Weights of a small GPT-style language model, trained from scratch on English Wikipedia.
Training: a variant of SOAP for these matrices, 6594 steps.
Each number is 128 + 24 x the weight over its row's rms, rounded and kept within 0 to 255. Layers, rows and columns count from 0. Numbers have three digits each. The size before them is the row's rms in percent of the matrix's.

# layer 11 MLP up, 768x256, rms 0.178, rows 404-429, columns 0-127
092:090135158137110168157160160134121090147108141163086145138119113087087122101131155157079165095138104130141087102126145116129135110153137107136135149104142135143122139133121133161128114152132125086131127124128109095126111179093123139104108113107109109164111139150143176120146123137124177078126120156123132133125135099112120143108134110116064119081178160124137127112138156167122128095132
097:117143105153126116090117131126112072109142107117161138195147106146130183128098146117131153129106145115134146157172093128119145125150139106104155131108143168130091108133124114186149116116155089076136106170102119133128134124126122119122125133077139166143111158098156099152155134144118109132145116109167165113139119152102126090109138082113140165083106133113129149174144132155095143150128
100:159106081140119122071117124145092140145133107108137132142144143135149143154171154131138150105151098115100094151148167082097148080097146163128140144103099109138099114149081120144140154133145126102117131142174136145148106143129133150125122097114099144124124134158127108145203172128126105111152158160158138131105088101120112118114139131138151158158139124123142125088128138148134131152125
100:142135134154143155126139143141127125138106103157137117144129099109107165160109139117127120101165095094124120136127133111146145073101092112127145085143138118203162121122123117111210128064117128101087117150167112140140149134133111080104119137074123094129118132128100125133149087125101150139147140155118133163125104091097105122105123119094112116141166142147123119105131125131077095135148
105:170099150111111140117108131109132133144141100158142131111120170141099163083117180144144124080105170132085166110086124136132148156154133149139085108123122100101102100124090132096120142130172107122142127145110128071097126149136120088132131111088143106162107153167062136115118145131115124166145117126156087177120186122112148156108104129163140093106085100107108142143136168157157122124130
093:158156132168171161127110114117137150086135132081076096128103148115133133158142168090124115120127122125145115124133211168141114065100149151123163101154134116158132073114125119155134168121105156116127154139116125123159124130172121150093128115132102131175095118146134094126141141132116147110119158142131138100108144117128127133115158108155113153137145143128148140112132120150099156111120
100:189093123106100122110104112173087121134139150129078171145167138109178151140110135097075148106105153123120131163110138152109175117103181130095112141118138129163130161094152082120118124117165163110119140138157098146129077137088178100173145144138094109136121129139111091159144123146162135153114126154083061105130113104115160100151098162161106116140124145141116123143136141148164106119121
095:084090127105116140157135134125083095119133152136101118132138100121147126128113110134118093126126138138092120137134158146119080144086138138134132124105167120109162119096114112152120149123136138139120120122110138110114126107156138115151143142153132145151152094142155092139120158089151116123103152097107112136118120160119159112128121128155092159102129144114133155137151132134122133123087
099:135098110128131189123108103124087119111167147087117141096122172125104105120141126067120056164153138147136146112138116137090156143155111120126109133109120116155098158141163113112078146101151099118146155117161150138140144114145121075096083145129117144108146128164109077149131111130093133143152151151139083093132130122132120119131087141176148171122156153113164079106173153095139123114099
104:141082105107118123172160154130159137118076112142121135178159132100125125100164120094183133129151118149133146108126130147136106103131114114111117152125128119104183170150151179117123065123131110086071155168127190119154139076134133159130107138120150132072084140143093109141117144123148160157118123147122134161129117111101164189118133141111122125147101129109108130111107140145176133117127
101:162132115109112104130147181092122101130130114133115117121132137128130114106117117163115119136152105093139119148146121113120137144093152118140114079117144145136149173088133129133150155162118124111111092110144136126096155146119177125121096110124141156171105165143170116128137084145164113144112101158094146115169122122133157127100166176111111146125156119173107180168126161165135146106139
098:139157130126109114123105144108140147069126156127140100158130157155148141129116135138111118191135120110108151103124141113106172085161106142139098164128112153140109171135096162124154125160117141071122136132160140090127120091122169159150120130147077182173149117117141143133108089120129154161139151150111109114137160118109093129123114120165123112146086129112136151119109166160128139138119
087:116144158161130134143131155120182120073124157182111081136122137117135097152134113127136165060145125060096124112127116087133110131112144128137102128149147113103150120119121110160134170173144137127134147099117111133114088118125129130129156155102142129135109153121119102145167128122145111126129167156119118144124115101120130121117131129107127144154132172108113150095087168130156146133155
101:183112129143143114092118192109150103131103119125128162157144155113094174139161097139106135101133137136126103126143163130095118145075151135140143135107186096115121116125126139153151185157164127158119126137129155158092115122118130115087090148159128101112098138166090122151107158152147133115117152116117127130159105119106115132116139114118149092080118138165091136155130168164136096137123
104:135129157111116125128116157150155097128118110095117097135119100154091122147145133124170143117175127183147138115149118152143129124139135126116146144105158150143160098142108160142139131080168135160127082150146126143143147141145077125143143093101127115119120097148088077154116166139151099131121125127162138128132148126114158133086091116132136131092169160077123134118117171153114103173080
087:134116102096130108133136129126164157080185081116125114115181098165147154151108128113131151130145169121106162085096091147155150097117126150117143154114130089126102143118154157152140097107134138134150134124140126141105167137133086126106151127115134119131120153149093156112107122125168133130126171153139088096177138114103170153146106164127162076110123140164125100168141094115090120120132
104:121177152121156098091146137118114132156149115164107122127127110103160166148136147089098094090151117145147095168118134125142161134173096165134145095146112138084122170097094146129106096113154107138128132116145154117126139118162162139155145124137134064134121164134117133100107123129116156133100121143118105078162103116102128152136115126134175163107145114099145094184102112087136149139125
097:135151136105125162130120117133163093113100099144112132156178147145118128145149109156129133154140093127102088123101101161158124144117093147064116136130108141116118135139126134182131170120116123171129158115138102124124123139136151081151121122158137148140125128106137135145111093151172148118147140121117115098169139121133125075139094114114106160100173151148161156117122139155150152105137
102:172138129152158125103114152148168122145126138151156201091113165076115129081119105093106082110113143106159159149168130089121153134122119112090138152102148106108162126148133155093111168153123128114143150135149150171158085124087116101077122147111128145209109114116109132171160103140185082131144160134138135122107113112120120100137112139139112150106114134161123119134136123135100163125142
098:159174120109096142132128144108150147076121115086124136107122112158161099122142066162151135145079133136119152110132132129097156127130172090137122142125098090146108133134108120124134152143152126142137075112125133097127139139125118137153157066151131116138119135119134128109104155141096137111136099210084111104137097134173141119114136163119171150144123134143141142141146135129129127117125
102:127126137135153105143129186111104103147159136134129119117152155133131163127107155092122177116106128103125143126165154125121110123109161138122076115162120068113156122126112126147092118091144164109132107130114161107132160136143136095155108125160133145104141161113113129161169117157128090148134127130143118145111106128084117087121127128135131117106105094131144143135162111139159140079151
095:088089134098153159193182131118146123101157115116071061126133131129137136126127164133095113099116094141134120150112164116091160091140128114117083124146142137129169147114107114150174113117134117128174121164153160143144175111145106151127128096141149157145076112108127118087136152090147132109114126113154137099141111165121113105109112104141078117099174142113124155138179161139127095121114
107:114094170133104162076102131126117095127137138125071122117106142137137119106111101137119103110122128129128114124117140111145125137102083151139154151078118112139143124113087156140138137095127091182146118116119103101108131115151181125140095193108131108097102155124148155157135108100141172134117132146104108068130134090064131131136116114124128120087129175114123140153151133048164079151132
100:125152131137135135150100093109154153114106193124121144153114146119116090127161137102115148127183096186104111110111139127155147107131130133132127147122139137125147115080115114111089170137125128072164165129114144132170124124139079110147159102118133139070119172104124140101121138115114111132136124125105059168109087154124124189140116123123147107112117135101154146159114137108117168130146
099:156104155111143140126091110150157127135097095139107127210126102103118157136098111121101160107157138134121125171098154139112129109141143141133147109104113163119183160131159108120154136120140124167129149131132115125095088093143134136121107143130123117129135131156113143149156181143146130152109119112103134152142128109124151125138104143143111106138122113125118147110123090129167123144089
101:137133116113137158117087151094117154117155151111094166110162105142134123105175133139122160119136125160127166133102161123187165093147147162170114119149144106161081113116130120150128163134103090089089172124129100103142094134137160107106112131054106161132140166143115148134127113141146157119136153135134196139132161130142142108071095093123131132139110137119079140095147144120101142108114
# layer 11 MLP down (transposed), 768x256, rms 0.196, rows 404-428, columns 0-127
085:160144093135157121155139089103108129146145154157096085118154111138183132107125141088137189161141125123107097175114099158150110161111109114133114122136119110139105137166132084145127103123152137191153160135166113173128133130116127113112115141152077163135143149101147124127114095100112128178144133133116142138144150117124157118138032100124176092150085108119140131157161124101125135119129
107:139158137133130109130156122141138128144101160142112124112105133164097156116134140131141122168184141081140141113135174123104165135113055153128132109162112128142151127160145137184120138131134133118086133141112151142167127088130156097149126052126102129122129117134112147105119100059117118106112141138114148124145138127118120101114140117147173144075173126161136091134139105163111118075125
105:085123129102148148114121121114125178095123134125079125083130148166168158161137152087144096152063095144137122138110141151112114141117160117140138093118134120110155112151164101185147133160147136128141110136135129114144125126137118147146149147130118142087109144142130132114144124117153170157115110104097146184161136125132114122104145103109161141107156146125056140185142164122162126147157
105:154084153134157107124180154159121117132066165133126152111119110116130103132148120099143142112095170129134187144159153134127111146135127148153120076179146096119126116130182099104103150116110153114133122151127110099153148105141180073110170119115113170143146096119117135078124142166132126152072096138124132151163126139075140186105109097141138156121092150148097112131171137111110140113122
111:140118163193141095151127101087143148141078133130118146183057113088150105149107103126138140118124098095130139154118128152127133120108141108095130113139087133131113142126109149193135127154139147138126127158159116144156092111137112104173135095110133067095120094110131156104130082099152110121128109088139197110123159103148103094092126098155111149164104138127143112126161140104133156130096
097:155174146138094153125164068115115148116127145173144158087134130102114154066131146170130143096091140115151128146108119075090121142129126087135114174101134110108154148114106121091116103108133084121126091124147130123105123171132097125112117125116144116121149105122146161095149098116163133111147110116128120125102122102114120096159124130128118113153107109123096133091077150118139093195164
111:114148172116137144138143119125183120140127144128101145134152096152103090150164104091132151113145099190080113098133152125119157118176102139149124089152154137101144153091114096078096154126105134154112075145151108104161120125121151129166131090112094119131127121128136159123169150171159119090144138092120113117138147109140138149119145100176126132126095153109154138120149118114133107126130
098:150151148089124129115132162131105136118128156109090151143125136158099178147096142176106121120119083145147111168066097119122159135129149124173112100153149126117139139106134144141106161106097135136111148141130145102115148113103090147100131111126108099104139142116149124123140159131144109170156107155123159135100130165128075139152076136130103177144097121172121106193128133073141077154128
108:147160108126140115173198157082144145137130136135155135102101128176127114115104108135128112167088145108120085108141118142123113147162173102126141126135098150129110175102136091146172036128134145122108132099132129089126123099144129112115141151090094142114143104126153109116113134154147122100159114103120090113156108135147142136132134141157107124130126100107153153156098113134148122147151
104:175147129131101101143086121142142119125094123143149138122112146120111180149147135127092145138124129143097083122136131104157153115143147110122090120136112120140157124137142116124126095158103088170187134154148126208112140165139154114129106129142081137137166147112142160138123109141154104121175127075128118159143146118101104102122116154079152155121099136097122107132140116180147135121123
095:152106142117159140140145115141154119139117166156088092153111113127130122116126096037150146138134141113115117161116110150159137105113121097172170124143152154119101084139126118139133135088082106154153153139166133170125124130136162128089113113136124130098134104140121167148104141150178108099122126148150191159134095096098108135173137140127080166138142151078119117071134109164143127138166
094:107061144118085130155121121116092111132158119140098126126099068134130100116161105120117132141140191121111117153147160106149113130154125124123127091164128101145105144095102087124136148111117114108153167116093093157123123120154130110105138126081191110115106138123141132108174147166152161097083122140141130177158167111185112112102134157102097110156150125120126125147125091143122133107138
076:147141138095130147123132115120100133162104143114137129131087123112121125129142136125138138128087145140128146141105108127128134134121130101152185142110140119079122128099121120121132128154121156129134121143079141144069129136157160124124142092151120122115132129133125167109100157139117151113128132131124110112149121155057099128156136164147085137087177136120165160110144066154119127185128
095:116091147146127156162149125112120139151153132122085079119099097131123179083158106132128142157163129120154184165124117121139096118129130088120091074160146120107115113083161148152118129130172128110092149164064115119135114169138135122120114112150114160124165110105121108118133105101116142135096135106098129144123151127159081140151082129114127165170106115135123101124137116120134140124133
107:098119174144106111127127141170113104121131171098123088143143133145140148136144105134127128132168102136104144168105148146124104107172114125144126126147091111100126138057150118174144135109098128105146135100133113130124156097130127149122148122145111104116122149121124159105080131125116147174117104162120129120122111152078138140126162166090139140127114122105090104151138162123118119116195
092:122163137132136137111146119157144121155107138102127129120105127133141103166134122169124162136123083133105191173155158145119164157117150111102056157128126162133123124116126153128118129136128156132098083158175153127127092091119129168138149116134162171121129114136130094115137091152107153121150119145110133147092086186157102107147124134145145145142130111136150171109150164161172127116134
113:135144152154126115100142120186106102152128174136126112113130150134140113127123140087118120107127123131136112202127123137117095116116147144149142103128149094126118184164131121117101140164080119159138169110116129098119101093106109143153080118153116106126142132141116135121072164140159150123109145124109119117127119142143146097160152091161139087086093110107099151083151126114110156102086
093:094170175142126116122152113102136132116141047154137120097103114105140114129132132088107099140130178148100134124130149122101144105097158114120081171138100071129097136171087146088148124160151136138098115157132137097128149141126102150156103117131142132116122145169145109142109116101158128121151159105135116131125126194066106118105148115121179107117126126164082166126111118106128093147137
109:138145162097136138092116095115097156151137146150076130088134122104116084107132163121100105167161133161122129086128151117125106115130132111092085127144114156099127151149130088080089120111138124107135140147162143112087117149155141115103096146162136104135125128121078112100129131097161172148138082138115108146136092098134125160135153102117105098179158142164118133160114146141123124167085
095:117112147126163114124140111148144134129101164137156118160136135161138136143081167140154099104140101122103099082079095051124142130140130122111142122133125089138147129147171142132101144095130113146125127128170165119108162112153151123145174143141134129118163081097149108122135129129166104151127155155157143135132148151112119146146144154138122163104139141135096100168184109108095084184163
102:106143110146155152107113165129148124115120103157161143115086096103116101122144130116159076105144113131159137089143135183048134159096059125127123150146143147096125121142186101130157149078100122124118108114088108159139130139164165144115129099117095132083108118129147138112129110121099167120112115095127166103149121131123100125149114092105129097123119119143125100147168146141106101135146
098:122155154142151130148123095161059130131141103127146122117108101107122094123092103167129136126145134126088183107115137171132144147090096146093156134117073129143155141148104142163144111142085113197150099145133149165156127129157084136173158110154160138149133121140128181106118153117122133107133146151118125176116155105120091114092134109139116092193110133107115148176118143117113100146116
104:085115134132130125097110120112185081125144118142166102168126152130095138135128136121131121158140136109095134127124150141131144114111090214147139069149105107140119132113125089104143143160154136098150133126130105146144112131160132139136164120121164121103144119130116185094139121116102120127124092111170157144153101114182095141106162132140082112159154141169140123139132107122094135099120
100:149121135129123162087152134137144104116116141175131094103156105113144081124135159079105179086129153107158104144133121116121148135107122149118119102086130098096119122165100062120140184090125129090147092103110128142141136163115164127180115126158144164115109134126130089123136113127154119114129122123125154154095116148080142098139112120136098107115131130100131113111145073143122148181125
104:129143120170114139102150105132113082122182118135134165160132137174200164150124105161145139141155124144136072162116112134076121139182105142131130142153141165117097128163147082155107120141143103117174130126125166135163121143102142159105136126136108133087134133109130130163118110074176127116154087123132100097091123124122172110135140137107131139198132151105108102144112136109121105101145